Each number is 128 + 24 x the weight over the matrix's rms, rounded and kept within 0 to 255. Layers, rows and columns count from 0.

# layer 6 attention value, 576x576, rms 0.0348, rows 567-575, columns 96-143
[[ 99 139 125 114  92 151 126 136 103 126 130 111 114 107 157 131  68 138 107 130 143  75 103 105  98 112 121 114 159  92 151 129 122 132 112 116  85 115 111  97 168 123 151 138  92 113 130 162]
 [111 112 126 131  82 128  85 159 126 147 107 143 167 130 136 160 144 148 124  99 165  87 166  99 105  99 141 116 130 131 152 126 126 162 117 161 148 110 109 123 128 150  97 133 156 109 139 161]
 [110 158 143 136  99 140 137 121 183 128 113 153 143 118 111 107 119 115 184  91 135 110 123 149  98 138 121 119 143 130 162 168 189 158 110 116 156 139 143  50 116 145 121 144 159 155  78 165]
 [ 97 155  89 127  90 129 112 127 179 135 126 109 116 129 129 137 104 152 110 115 162 150 176 127 112 120 100 128 169 131 106  98 145 125  96 134 134 129 123 117 142 141 118 143 121 144 126 119]
 [159 151 132 108 142 177 141 135 146 133 151 118  69 130 137 180  93 155 128 134 135 132 107 113 107 117  94 124 134 126 116 137 150 151 116 142 120 131 137 125 146 171 121 123 106 109 131  81]
 [154 155 115 137 133  95 130 175 167 103 133 174 121 160 124 142 107 119 124 163 120 143 125 108 127 107 138 133 107 119 149 131 168 112 163 131 120 142 145 114  95 121 144 141 106 141 119 165]
 [152 157 133 149 112 155 130  66 159 123 130 113 123 156 118 154 128 176 142 123 121 110  90  96 136 104 140  95 144 106 109 115 142 163 183 108 110 111 134 156 127 140 115 117 126 114 128 129]
 [141 160 105 130 120 108 105 124 162 143 113 144 115 109 127 167 153 106 146 133 109 144  94 109 131  94 123 108 114 116  98 130 144 152 136  93 157 182 142 100  82 108 123 139 126 153 117  86]
 [180 167 134  96 141 122 131 172 132 127 126 136  84 116 105 129 162  98 154 118 151 152 125 147 135 126 153 127 185 156  86  89 129 102 165 103 145 139 128 128 119 129 116 136 162 141 119 129]]
# layer 6 attention output (transposed), 576x576, rms 0.0367, rows 567-575, columns 96-143
[[140 154 125 150 136 131 188 115 166  92  81 135  97 117 146 127  98 117 131 148 121 142 144 141 174  84 112 126  98 125 140 103 123 154 102 132 162 146 109 110 114 123 150 174 146 114 121 115]
 [115 137 120 150 159 108 120 137 155 158 138 106 144 145 141 150 114 115  99 158 118 148 151 109  98 155 105 140 122 148 155 147 115  58 137 114 158 100 159 135 137 147 119 141 111 148 102  95]
 [123 123 117 146 120 155 147 131 146  99 107 144 126 151  85  92 121 115 156  77 130 146 130 158 161 103 134 143 142 119 122 138 101  57  98 135 117 129 145 140 148 131  98 106 138 107 138 115]
 [ 88 158  92 119 188 142 100 103 150 167 128 140 172 107 140 170 126 104 150 112 135 151 139 145 185 102 135 139 112 137 128 159 119 113 141 146 145 114 107 123 161 115 128 137 124 105 138 111]
 [171 125 144 129 147 144 167 134 133 112 114 112 101 126 167 196 122 116 127 133 101 120  65 128 111 159 133 119 109 128 131 171 147 131 140 104 147 107 111 129 134 123 134 131 166 135 155 147]
 [113 119 131 124 151 138 140 144  96  89 141 143  96 154 142  99 147 110 138 144  99  98 157 110 143 111 140 126  96 117 100 118 136 120 130 114 118 141 127 143 106  84 135 103 145  95 112 116]
 [102 133 136 148 157 154 111 110 122 142 101 122 115  97 148 105 138 119 127 123 124 128 141 152 110 181 129 152 124 157 130  89 138 160  89 118 101 143 132 149 128  97 131 137 137 170 142 132]
 [108 149 135 128 122  94 128 120 140 131 151 115 109 109 144 154 123 101 129  94 154 114 110 112 106  86 121 119 129 138 131 109 145 121 141 127 131 156 101 143  86 127 147 117  86 142 150  98]
 [125 118 166 130 128 123 105 132 143 152 109 117 135 116 110 147 125 135 112 133 107 141  79 148 103 108 136 110 144 104  93 117 146 101 111 125 116 162  96 114 121 108 136 120 108 147 126  83]]
# layer 6 MLP up, 1728x576, rms 0.0396, rows 0-59, columns 96-143
[[131 137 111 117 112 126 133 169 130 133 147 142 105 133  70 140 123 123 146  94 145  76 130 138 114 156 145 117 129 183 152  99 168 124 115 103 105 143 122 139 106 135 132 148 103 128 147 133]
 [157 112  96 140 114 184 134 125 121 113 164 100 115  89 149 141 132 135 107 153 165 120 135 106 167 154 113 153 102 140 136 136 148 125 179 186 111 116 113 160 145  81 131 130 132 133 122 108]
 [108 120 144 160 107 162 108 145 149 145 152 138 157 163 100 137 123 116  97 152 133 121  96 110 132 135 102 153 121 142 151 123 152 123 111 128 151 152 132 130 173  98 137 134  96 142 135 105]
 [113 114 102 113  99 104 119 115  84 112 132 139  87 126  96  90 114 100 114  98 146 164 125 153 118 157 156 123 116 116 143 109 167 104 139 154  98 103 100 164 112  87 115 139 149 131 142 130]
 [108  86 133 199  99 122 170 151 128 110 146 219 157 147 110 140  94 169 138 133 155 115 141 144  95 139 115 163 151 170 104 166 149 141 150 104 116 148 106 172 180 123 139 133 106 130  99  94]
 [116 155 149  95 177 143 148 135 101 159 125 135 154 111 113 140 132 115 100 129 174 136 146 151 153 107  91 138 125 139 158  87 113  92 138 116 105 158 132 156 138  79 130 119 169  64 145 117]
 [131 116 142 116 102 129 151 158 140 107 117 119 154  94 125 173 126 127 174 154 114 108 132 129 151 146 102 154 153 116 105 160 106 150 125 140 112 122 108 125 112 122 116 149  93 150  87 106]
 [152 126 121 164 157 115 152 150 153 123 170 106 120 124 143 152 153 145 109 138 100  95 140 146 104 109 150 130 138 127  91 147 132 132 107 115 113 141 137 150 135 133 130 146  77 144  88 137]
 [126 174  96 154 127 140 124 133 111 101 103 170 126 130 106 150 146 168 159 130 147  71 155 135 171 112 103 154 137 113 111 147 154 165 136 131 151 153 117 128 149 153  91 168 101 120 129 120]
 [116 129 124 106 135 131 140 128 112 137  80 147 122 154 133 121 115 139 154 152 109 137 122 152  84 134 136 157 101 166 104 138 140 182  97 193  99 152  73 109 146 106 127 138 166 127  92 159]
 [134 100 115 128 108 135  97 125 159 113 150 140 135 106 123 141 128 129 144 159 131 130 149 165 149 100  80 135 130 141 150 136  90 166  85 145 141 162 104 141 108 126 126 138 131 135 130 130]
 [109 169 120 146 104 200 145 149 103 140  70 113 144  99 121 116 110 103 133 122 150  93 134 141 123 135 107 123 110 106 199 155 138 109 133 191 140 133 131 138 132 145 121 166 160 166  96 130]
 [154 155 109 132 109 148 151 153 162  94  99 146 169 152 114 125 147 167 113 112 117 132 137 167 145 126 101 181 104 115 130 178 117 138 138 151 136 157 140 145 138 106 114 169 138 149 149 142]
 [129 166  95 114 100 149 127 140 127 144  95 163 132 110  84 111 149 166 141 109 118 123 127 152 130 163 123 132 115 141  67 155 143 140 117 163 122 146 119 133 119 173 102 140 151 154 133 102]
 [108 147 111 118 122  75 133 107 132 109 109 102 142  92 122 102 127 149 100 147 136  98 101 108 109 142 141 156 116 116 117 138 144  99 144 169 169 137 150 134 162 133 112 138  74 122 111 110]
 [145 103  95 131 111 131 153 124 119  80 112 113 127 126 110 150  72 103 165 130 181 146 137 155 173 123 121 152 121 163 126 102  86 178 184 159 117 155 123 124 146 111 130 130 106 100 160  99]
 [149 124 117 158 127 103 140 135 155 147 136 194 118 158 132 124 133 159 113 133 140 147 141 137 112 145 128 153 151 118 124 158 116 132 138  94 148 138 128 117 168 136 168 114 158 120 169  82]
 [144 134  98 141 128 160 136  94 132  97 124 156 143 106 117 143 146 145  95 145 147 139 106 127 197 162  92 136 121 172 146 122 120  92 114 128 116 103 118 113  91  74  61 144 110 146 123 146]
 [165 149 129 158  79 150 160 139  69 114 106 129 177  88 156  81 117 179 146 123 156 100 106 125 152 171 112 164  97 167 153 119 130 130 134 113 111 126 117 141 136  81 101 169 141 173  88 129]
 [159 182 130 118 168 140  86 119 131 116 131 146 118 132 151  97 172 169 142 177 112 119 153 131 140 111 161 118 152  78 119 119  97 114 156 127 179 105 111 107 141  77 135 137 110 131 104 157]
 [125 139 116 126 115 140 141 132 114 151 155 139 104 109 113 146 117 142 108  99 135 144 103 154 124 142 114 121  92 183 159 135 102 137 119 152 104 158 119 143 134 152 114 143 131 128 114  98]
 [153 112 117  91 120 132 140 101 135 144 168 115 154 135 170 147 102 141 148 147 113 110 137 108 145 137 108 124 143 135 147 126  73 127 136 118 129 160 118 135 105  85 120 139  83 142 104  66]
 [142 152 125 118 136 137  89 137 111  84 176 172  84 138 142 101 168 158 132 119 123  93 122 141 144  82 130 168 126 134 139 133 164 160 158 150  74 137 131 118 153 114 144 169 172 144 158 117]
 [134 135 123 131 127 124 129 141 124 106 113 113  68 129 105 149 193 149  87 127 128 103 155 116 107 156  97 193 126 126 148 117 119 151 151 103 125 178 120 136 191 136 104 137 109 107 141  96]
 [152 104 113 141  98 108 104 140 115 124 125 127 115 122 131 147  97 135 147 165 134 134 189 118 104 104 169 161  97 141 141 129 103 102 141 111 159 130 126 112 142 107 137 139 132 113 140 100]
 [112  88 105 145 113 122 120 134  94 134 145 112 140 139 114 128 103 170 142 138 136 138 152 163 121 115 108 131  83 153  74 136 103 114 121 124 151 135 155 138 153 105 115  94  97 119 125  87]
 [146 103 131 146 150 131 148 136  97 120 140 145 120 118  88 149 104 136 135 125 139 133 131 114 179 123 158 155 134 135  94 106  84 143 126 131 131 138 122 110 148 127 148 104  96 101 114 125]
 [148 144 102 108 158 153 142 183 115 122 121 196 117 109 141 123 109 125  70 130 148  89 140 142  75  93 118 110  98 173 119 161 150 151 120 183 130 100 118 102 105 134 181 138 124 110 134 143]
 [ 90 147 140 158 115 156 148 102 146  87 126 148 170 110  89 127 114 131 128 100 140 134 136 142 129 144  85 103  94 107 131 133 150 168 112 184 143 111 116 100 164 127 100 148 163 155 126 109]
 [114 126 144 157 124 132 154 151 106 113 132 147 122 159 102 128 171 127 135  90 121 113 144 147 104 153 115 148 129 152 120 109 169 147 143 128 153 122 132  97 157  73 118 116 135 165 108 102]
 [126 140 137 127 129 120 130 126 132 117  92 142  95  61 109 106  93 140 168 103 116 146 147 167 109 185 112 131 135 145 114 113 116 139  91 178 141 128 123 128 154 142 126 143 133  88 125 115]
 [149  83 109 122 137 130 145 169 165 143 101 129  97  50  82 141 118 102 144 139 155 127 105 134 134 165 166 120 132 158 117 137 130 122 161 138 114 143 101  95 172 134  91 125 111 131  89 144]
 [132 133 116 161 142 157 173 127 145 126  99 147 154  84  97 120 147 156 103 104 136 133 179  97 104 103 134 139 123 158 121 154 161 156 117 157 129 185 129 112 129 132 142 156 153 189 166 114]
 [100 147 125 120 102  97 104 133  82 144  94 150 142 107  81 113  49 168 164 127 113 122 131 107 134 125 125 185 142 160 130 123 114 146 152 105 133 110 133 162 158 131  95 143 136 142  83 136]
 [159 124 122 134 126 148 153 146 129 120 122 127 147 123 136 169 131 135 171 123 156 134 103 131 134 158  99 117 105  88 110 144 136 152 136 136 130 123 129 149 109 118 160 115  83 171 184 167]
 [141 170 141  89 137 135 155 158 104 136 126 139 130 109  96 120 164 129 141 109 104 132 170 151 133 128  94 104 123 153 123 119 123 149  77  80 134 168 101 135  89 105 131 100 113 110 140 171]
 [129 113 114 108 138 157  96 130 123  90 107 149 133 139 118 137 134 172 123  73 181  83 130 129 110 153  88 143 116 109 135 128 105  92 107 148 111 111 155 107 134 125  79 168 143 153 117 107]
 [162 133  88  86 147 130 143 167 128 117 146 117 126 125 112 120 128  81 119 128 120 185 136 174 142 154 114 144 100  95 132 130 141 120 188 130 107 104 121 119 166 130 127 145 131 118 128 108]
 [120 108 140 124 120 138 129 115 100 135 147 143  94 114 117 166 110 163 131 140 160 128 148 114 118 113  91 145 141 127 130  84 115 158 146 102 113 181 107 136 126 120 142 164 139  59 108 121]
 [115 180 127 125 157  98 124 112 147  88 147 149  96 116  81 110 179 172 142 116 133 119 167 141  78  96 112 113  63 130  96 126 163 121 120 126 130 195 147 113 169 156 108 169 154 106 145 106]
 [133 118 120 143 118 142 120 168  79 142 140 127 133 146 117 142  94 141 126 122 109 115 133 134 124 122 143 133 137 155 182 131  87 150 137 160 112 149 122 158 135 131 121 122 124 110 130  79]
 [ 88  92 185  94 116  87 142 133 178 124 147  92 139 161 153 136 105 115 127 131 120 164 150 149 131 121 105  87  95 141 139 103 124 164 141 119 160 166  70 132 130  82 134 171 137 135 127 104]
 [ 86 147 119 125 143 131 142 125 141 133 120 115 110  93  99 159 127 137 143 107 171 140 141 196 116 150 113 145  49 145 127  90  92 157 141 129 208 116 102 126 110  86 125 151 122 122 161 125]
 [152  78  92 122 136 175 133 111 132 114 147 142 107 111 121 146 120 112  86 129 145 143 139 180 140 123 114 124 141 140 139 127 129 129 140 146 132 136 148 144 163 122 124 118  98  98 142 185]
 [145 121  68 156 141 108 150 119  90 122 112 146 150 108 167 133 100 149 139  72 164 108 139 108 149 111 112 173 107 150 106 102 135 114 170 144 156 131  95 195 139 146 155 117 112 138 117 124]
 [137  87 141  90 135 118 141 184 100 129  96 109 174  99 128 182 135 104 159 149 124 119 176 121  89 102 120 112 126 153 135 103 136 139  93  77 168 148 122 168 140 132 127 184 108 156  86  99]
 [ 84 153 100 132 123 145 133 108 144 134 161 151 105  86 105 142 155 160 108 115 120 122 108 156 101 118  92 129 139 122 164  89 124 171 123 103 141 149  95 155 155 117 122 120 116 142 136 104]
 [100  94 145 143 110 146  96 153 113 105 144  87  87 120 155 148 137 116  98 124 129 122 109 107 133 169 130 146 163 152 144 119 125 127  98 123 153 151 104 155 165 105 156 107 116 162 120 143]
 [119 109 116 125 148 148 108 143 118 136 104 133 153  86 103 126 103 180 134 141 144  89 121 117 163 115 111 128  77 136 174 119 133 152 130 147 120 137 114 156 123 107 127 159 123 128  71 137]
 [126 129 113 140 111 134 151 137 157  93 118 126 136 108 125 155 142 105 125 137 148 108 158 140 121 113  99 142  90 128 139 159 164 116 110 119 128 129 129  89 138 122 107 179 161 177 143 131]
 [102 125  91 158 141 141 126 127 113 123 112 110 118 156 112 108 165 116 113 177  86 126 115 122 120 131 126 120 134 144 131 109 180 122  92 118 115 165 119 143  72 137 141 154 138 100 145 138]
 [ 97 118  98 159 114 130 122 130  96 135 144 123 138 101 134 110 131 163 122 140 115 155 129 102 165 134 139 111 179 141  82  94 151 150 148 139 173 141 149 132 127 146 176 196 111 125 124 120]
 [ 93 156 125 105 155 143 173 143 103 122 129 171  92  80 107  71  80 123  96 109 115  80 118 142 135 109 161 148 138 140 128  98 114 136 101 141 166 112 145 128 133 108 129 119 121 142 105 128]
 [147  84 124 108 152 125 124  99  93  96  98 164 121 152 132 194  97 151 155 125  68 128 122 136 165  83  99 134  95 143 104 149 101 145 133 130 128 159 123  85 168  81  99 139 126  97 119  60]
 [165 147 141 139  68 146 143 132 121 128  93 116 112  98 132 168  98 110  97 140 132 129 160 172 163 168 115 181 141 151 116 161 159 134 104 129 133 126 122 153 122 143 182 132 158 108  86 160]
 [112 142 128  68 126 131 111 144 140 109  94 137 100 113 160 133 133 135 116  95 129 119 139  92 102 153 130 120 141 127 121 119 142 125 126 166 137 162 114 132 151 118 165 164 118 135 135 131]
 [113 163 143 173 134 137 128 117  84 133 127 125 136 136 122  94 137 139 123 198 172 110 165 137  70 123 135 153  87 190  76 101 131 139 103 133 134 152 122 148 139 115  92 128 140 124 142 104]
 [158  76 151 192 136 153 155 141 140 135 113 139 151 117 132 130 132 143  94 101 148 115 137 100 129 151 155 126 124 122 132 156 101 138 134 112 138 135 156 130  98  93 187  93 111 127 133 134]
 [129 130 128 139 133 115 155 155 145 131 141 113 174 120 115  96 131 127 131 123 100 145 144 133 148 126 126 150 110 120  98 152 108 155 148 131 136 157 112 123 137 147  88 119 102 119 172 125]
 [153 115 123 155 145 155 155 131 183 100  96 116 142 168 147 115 153 120 164 144 167 141 136 174 186  80 113 147 122 170  99 148 161 120 137 148 114 147 117 132 155 117 109 125 108 147 140 142]]
# layer 6 MLP down (transposed), 1728x576, rms 0.0357, rows 0-59, columns 96-143
[[124 135 161 120  97  96 138 113 121 154 103 156 122 121 146 110 104 159 121 133 155 151 116 123 122 106  88 110 109 106 135 142 144 113 146 141 101  94 135 128 136  86 162  74  98 140 149 142]
 [121 116 142 124 110  82 114 142 107 125 120 144 113 138 119 126 117 129 120 110 161 120 104 140  89 110  99 142 117 102 122 105 137  94  96  82 164 148  84 118 121 142 145 134 156 120 133 137]
 [132 144 129 124 131  74 144  92  84  84  94 142  90 123 134  97 173 139 118 125 106  77 134 110 128 144 123 104 185 117 162 117  91 168 198 134  63 110 108 158 120 143 131 167 155 109  87 112]
 [119 121 161 146 148  94 120  80 113 102 145 147 135 156 139 125 137 136 131 119  93 126 150 152 129 109 101 133 163 155 142  84 123 138 144 145 174 181 138 111 112 186 142 104 127 112 151 138]
 [ 94 134 135  94 109 145 125  94 126 130 145 131 119 103 106  96 153 171 146 121 114  99 132 153  76 160 152 114 151 146 170 141  78 105 137 157 155 119 114 136 118 124 181 161 135 133 165 138]
 [102 122  96 113 129 140 134 148 100 172 162 149 125 165  82 101 125 128 155 145 140 163 102 145 145 141 189 146  75 154 135 172 164 129 122 119 133 149 107  76  87 165 132 122  93 136  88 107]
 [104 178 142 119 140 137 111 152 137 127 152 109 141 104  77 136 158  94 127 108 117 131 153 107 129 113 119 100  97 142 134 147 159 123 145 128 117 100 134  99 120 133 162 155 120 141 170 143]
 [141 102 114 135 134  94  83 123 119 110  99 129 136 115 125 118  90 143 134 128 165 108 129 132 125 112 164 126 114 151 122  95 143 125 147 114 164 142 112 132 128 134 128 119 143 135 148 109]
 [136 108 108 109 169 166  66 172 119 135 173 132  84 114 107 112  87 122  89 135  90 186 145 145  81 184 128 117 146 142 118 125 153  84 102 156 127 158  91 119 111 166 151 113 119 144 167 160]
 [104 112 124 112  93  97 134 132  82 129 154 101 105  83 109 139 115 113 123 109 137 147 160 107 139 119 111 138 139 135 113 144 136 111 165 122 169  97 122 107  83 185 142 115 127 155 119 111]
 [160 169 149 174 108 132 151 116 139 121 150 122 109 157 126 103 118 139 115  98 122  96 146 107 173 121 140 136 193 161  77  78 132 140 135 129  83 120 173 106  95 134 145 125 141 157 100 154]
 [128 117 145 109 130 127 143 136 134  89 169 132 190 161 128 100 128 102 117 137 119 121 138 100 142 149 140 108 127 111 133 130 112  72 103 106 109 127 103 114 149 118 111 110 104 114 148 159]
 [ 88 124 129 161 151 103 134 137  77 149 144 116  83 105 138 148 107 123 161 113 118 105 150 130 111 140 117 141 113  77 119 115 139  81 162  98 156  96 131 120 147 134 180 141 124 102  95 164]
 [121 156 192  92 174 148 101  75 139 145 119 100 105 123 124 120 149 153 112 141 158 154 148 138 121 124 105 133 101 126 132  80 106 137 142 129 124 122 134  71 121 133 142 141 108 101  85 114]
 [147 134 132 121 160 170 137  78 126 141 129 150 103 139 157 168 101 113 127  77 108  90 145 166 124 102 155 122 136  67 118  94 140 156 125 130 130 100 124  97 108  61 102 167 134 140 107 126]
 [ 85 176 111 159 139 132 108 169 123 158  96  99 150 174 204 110 139 117 103 117 126 189 126 113 130 123 181 140 128 131 175 179 140 124 104 147 124 170 137 147 100 112 135 131 119 109 138 120]
 [ 95 132 154  87 115 132 164 122 121 150 130  79 144  75 140 143 107 138 136 106 125 143 128 138 172 108 132 140  80 134 148 126 105 145  95 170 116 125 107 133 138 133 109 125 102 120 102 180]
 [124 160 142 138 111 134 115 134 103 103 119 113 117 153 166 121 129 169 132 122 115 141 151  93 127 135  74 115 160  97 158  80 140 131 138  94 110 121  83 109 150 101 116 101 152 128 134 128]
 [105  68 106 141 137 115 145  91 124 127 195 139 141 135  98 162 115  85 112 155  88 195 188 160 121 113 116 104 125 143 102 108 135 181 127 122 136 122 161 143 147 148 108 105  90 135 145 134]
 [136  89  89 123 119  93 113 106 138 138 132 148 141 111  79 153 118 119 153 114 118 117 122 189 140 162 125 167 137 134 125 157 166 130 133 179 112 145 138 144 138 162 142 143 143 110 136  88]
 [146 152 134 141  90 134 105 143 141  95 147 107 112 174 126 144 134 121 144 116 107 127 159 124 128 152 181  97 135 102 150 166 153 129 168 139 153 100 126 147 102 169 114 145 118 139 152 130]
 [113 149 100 148 152 116  95 117 122  91 122 142 100 137 126 108 161 148 153  88 140 103 107 126 178 123 100 147 132 121 109  99 123 132 113 101 173 106 131 108 120 172 109 110 115 122 131 172]
 [151 131 164 125 126 141 144 115 149 158 145  80 167 143 128 145 115  90 117 165 168 145 136 159 147 129 148 133 119 122 144 104 135 144 115 134 199 103 131 122  87 149 135 124 101 140 132 150]
 [120 147 138 160  71 124 123 168 121 129 125 119 156 149  92 114 107 151 134 103 115 151 150 123 149 119 124  91 165  88 172 158 116 153  84 141 162 101 107 141 111 153 174 135 113 129 112 175]
 [139 125 160 111 103 140 174 147 156 159 128 118 100 122  79 138 159 102  90 115 146 116 126 145 117 155 137 144 134 104 101 151 176 136 143  66 119 173 114 126 103 122 133 113  89 109 109 138]
 [166 136 156 143 124 170 154 136 154 127 149 116 101  76 128 109 143  80  90 136 108 154 134 143 100 138 114 157 132 163 169 118  85 159 147 147 123 123 126 138 132 172 133 103 187 117 106 141]
 [ 81 174 123 153 118 128 106  97 161  74 131 115 104 178 153 110 133 123 122  92 142 132 124 146 107 124  96 138 102 117 147 150 115 117  92 151 119 111 145 117 126 140 136 159 188 172 166 186]
 [100 147 139 158 100 133  94 142  82 134 142 131 139 129 122 118 146 112 115 168 165 139 107 150 153 139 105 115 157  98 123  90 111 149 143 106 129 122 122 148 143 111 110 128 126 165 127 133]
 [123 138  99 113 146 103 131 109 119 150  83 105 109 109 154 144 145 148 143 147 115 142  90 161 146 109 103  96 147 168  91 142 109 143 143  95 141 106 153 141 120 172 158 121 113 106 134 137]
 [153 155 111 127 134 109  99 148 178 110 153  91 139  99 146 107 100 138 142 146 146 124 114  93 146 100 115 115 163  97 137 158 107 143 168 153  83 130 138 143  79 176 129 112 124 103 123 114]
 [117 104 138 167 130 130 128 145 123 140 151 108 172 130 156 136 102  89 145 145 143 115 153  80  94 126 109 139 107 120 114 117 149 113 148 150 127 107 115 134 111 142 129 154 124 139 140 155]
 [133 189 126 132 122 123 151 178 147 111  92 116 184 123 120  83 118 115 141 126 136 115 112 149 146 125 145 172 123  87 113 138  99  93 128  90 129 136 113 112 103 159 131 134 116 117 175  91]
 [136 143 147 153 129 113  60 114 135  88 104 153 127 142 144 101 115 120  72 117 160 152 154  75 116 152  81  96 168 118 196 156 120 158 184 110 119 145 139 165 179 164 114 193 132 138 176 153]
 [149 136 125 157 128 117 129 129 115 115 146 111 126 116 119  82  92  99 111 124 139 128 122 158 170 146 117 111 101 136  83 125 139 135 145 142 163 145 116 124 138 144 145 169 152 122 136 148]
 [159 132 137 169 116 136 134  98  89 111 167  91 109 125 138 137 152 103 102 151 130 117 187  99  89 127  87  79 130 122 127 101 134 105 178  98  89 120  88 139 117 159 162 104 140 154 151 102]
 [134 121  83 137 109  79 114 110 123  96 128 124 138 135 150 115 135 140 117  75 134 121 117 110 135 111 173 111 124 112 120 102 136 120 119 149  83 139 159 102 161 150 125 109  91 143 121  88]
 [110 161 156 145 115 118 128 123 105 100 126 149 128 148 162 102 117 118 145 161  80 132 101 164 135 100 144 132 159 148 159  81  76 127 129 123 138  90  91 132 120 148 135  96 103 109 157 138]
 [ 99 132 160 141 121 145  51 130 115 123 132 120 107 172 110 122 182 152 162 135 124 128  77 132 169 107 132 115 135 119 116 110 119  99 123 119 131 165  94 135  85 130 143 144  91 136 143 146]
 [150 136 141 105 148 134  73 118 114 156 129 134 111 119 113 150 105 112 179 137 159 119 137 139 105 131 115 127 109 174 154 126 129 145 153 132 153 124  91 143 101 113 116 127 121 153 143 110]
 [141 102 135 102 140 155 154 134 105 119 114 105 152 103 165 115 130 144  91  69  80 115 103 133 138 163 147  78 155 135 129 134  73 123 120 128 132  96 125 146 154 106 147 119 112 153 154 158]
 [ 88 163 120 117 139 119 112 140 135  93  96 101 111 114 113 114 148 132 130 149 145 163 124  95 164 141 121 119 147 117  82  95 156 137 149 112 140  96 113 120 125 136 174 122 146 174 136 170]
 [147 147 104 142 123 165  94 121 156 131 152 118 131  92 125 126 130 122 112 132 119 180 103 165 101 140 132 204 139 136  95 137 163 121 125 148 119  92 120 115 123 143 107 116 149  92 138 100]
 [120 189 132  85  43 139 183 166 114 126 127 160  95  94  89 140 149 158 116 137  92 177 157 124 128 167  87 160  85  96  89 111 104  69 156 136 133 114  53 150  92 175 161 110  74  84  87 152]
 [132 159 141 132 114 104 152 113 110 101 119 126 147 148 194 130 150 142 106 119 148 127 123 132 151 108 130 156  98 112 156 102 137 104 122 149  92 135 110 116  92 125 136 152 135 185  99 129]
 [ 97 132 143 112 152 128  93 152 162 157 160 141 148 127 131 100 155  89 122 143 120 139 148 158 130 191 137  89 133 118 137 109 172 150  91 143 118 112 130 105 128 101 137 143 138 147 143 116]
 [ 80 144 177 101 120 127 152 148 124 118 134 144 139 145 144 130 141  98 133 111 175 146  91 149 174 120  98 123 100 207 102 131  72 120 141 138 145 164 126 151 141 142 125 152  76 107 150  84]
 [109 115 130 157 133 124 116 149  93 176 109 146  64 136 147 156 166 153 131 108 177 102 138 135 157 110 119 107 117 155 142 156 149 139 103 139  82 123 136 136 115 131 136 117 100 151 148  85]
 [127 128 139  91 151 150 119 162 139 156 145 104 116 156 138 156  97 148 144 120 101 193 123 139 142 174 161 127 145 173 162 114 104 158 100 134 104 122  91 143 138 132 150 132 115 154 161 142]
 [156 163  95 131 137 152 113 148 179  94 110 102 113 168 175 115 157  87 126 156 156 143 115 138 138  81 112 146 150  98  90  94 152 146 138 122 117 116 105  81 118 121 129 119  88 128 153 143]
 [118  71 134 122 134 154  66 104 129 115  65 129 156 140 127  99 131 102 119 112 131 133 106 119 144 124 103 111 139 160 129 118 101 113 131  80 129  87 104  63 131 100 159 125 118 130 101 117]
 [126 138 142  94 121 136 172 112 117 112 138 122 142 137 121 159 106 129 164 143 155 133 154 152 135 111 112 109 113 127 120 158  76 131 147 163 100  99  82 108 192 161 163  80 125 114  80 130]
 [175 125 129 115 176 124 106 143  87 148 134 154 169 125  89 100 121 127 146  82  85 115 167 152 125 118 144 124  62 145 119 118 130 148 103 132 111 125 120 129 124 138 106 123 121 150  83 127]
 [136 109 139 148 107 133 106 121 142  87 152 136 117 150 109 170 154 115 124 146  90 141 139 145 117 185 148 115 163 105 110 162 164 153 142 113 119 165 127 133 106 128 141 131 121 146 160 104]
 [147 147 135 184  96 139 102 132 126 173 128 105  97 125 124 101 142  82 143 143 163 160 179 138 134 116 125 101  94 124 151  92 141 170 131 114  81  91 131 120  96 141 156  56 160 135 137 162]
 [104 128  71 109 115  78 160 145 132 135 134 163 125 110 124 134 149 121  97 138 117 153 140  98 115 119  81  85 134 140 123 133 163 143 141 163 175 157 152 157 145 128  96 122  90 154 199  96]
 [137 140 143 191 103 149 105 110  98 141 153 104 132 151 116 135 119 135 148 135 153 117 126 145 144 145 126 149 120 115 145 100 130 149 148 119  79 116 152  84 102  67 116 108 123 146 141 157]
 [ 92 120 113 115  83  96 110 119 164 152 117 111 117  93 121 161 120 131  96 156 115 160 132  76 126 122 117 109 165  92 130 130  74 133 145 137 122  79 128 100 120 135 117 101 150 115  84  75]
 [113 134 112 109 186 135 108 127  65 177 155 110  98 148 159 103 107 153 140 115 108 128 129 172 139  99 101 129 128 140 142 128 146 104 155 102 110 117 151 129 140 133 126 101 123 153  78 131]
 [110 129 151 108 103 120 137 141 160 146 151 115  97 147 186 145 100 135 138 145 172  98 129 154  78 155 116 140 109 124 136 126 129 143 122 114 119 158 137 137 146  99 136 163 124 114  85 114]
 [145 103 147  85 128 120 105 139 144 111 142 126  99 125 106  92 116 153 105 153 126 126 142  99 102 135 147 165 161  70 153 118 153 155 181 127 122 127 103 102 110 121 121 132 104 143 141 132]]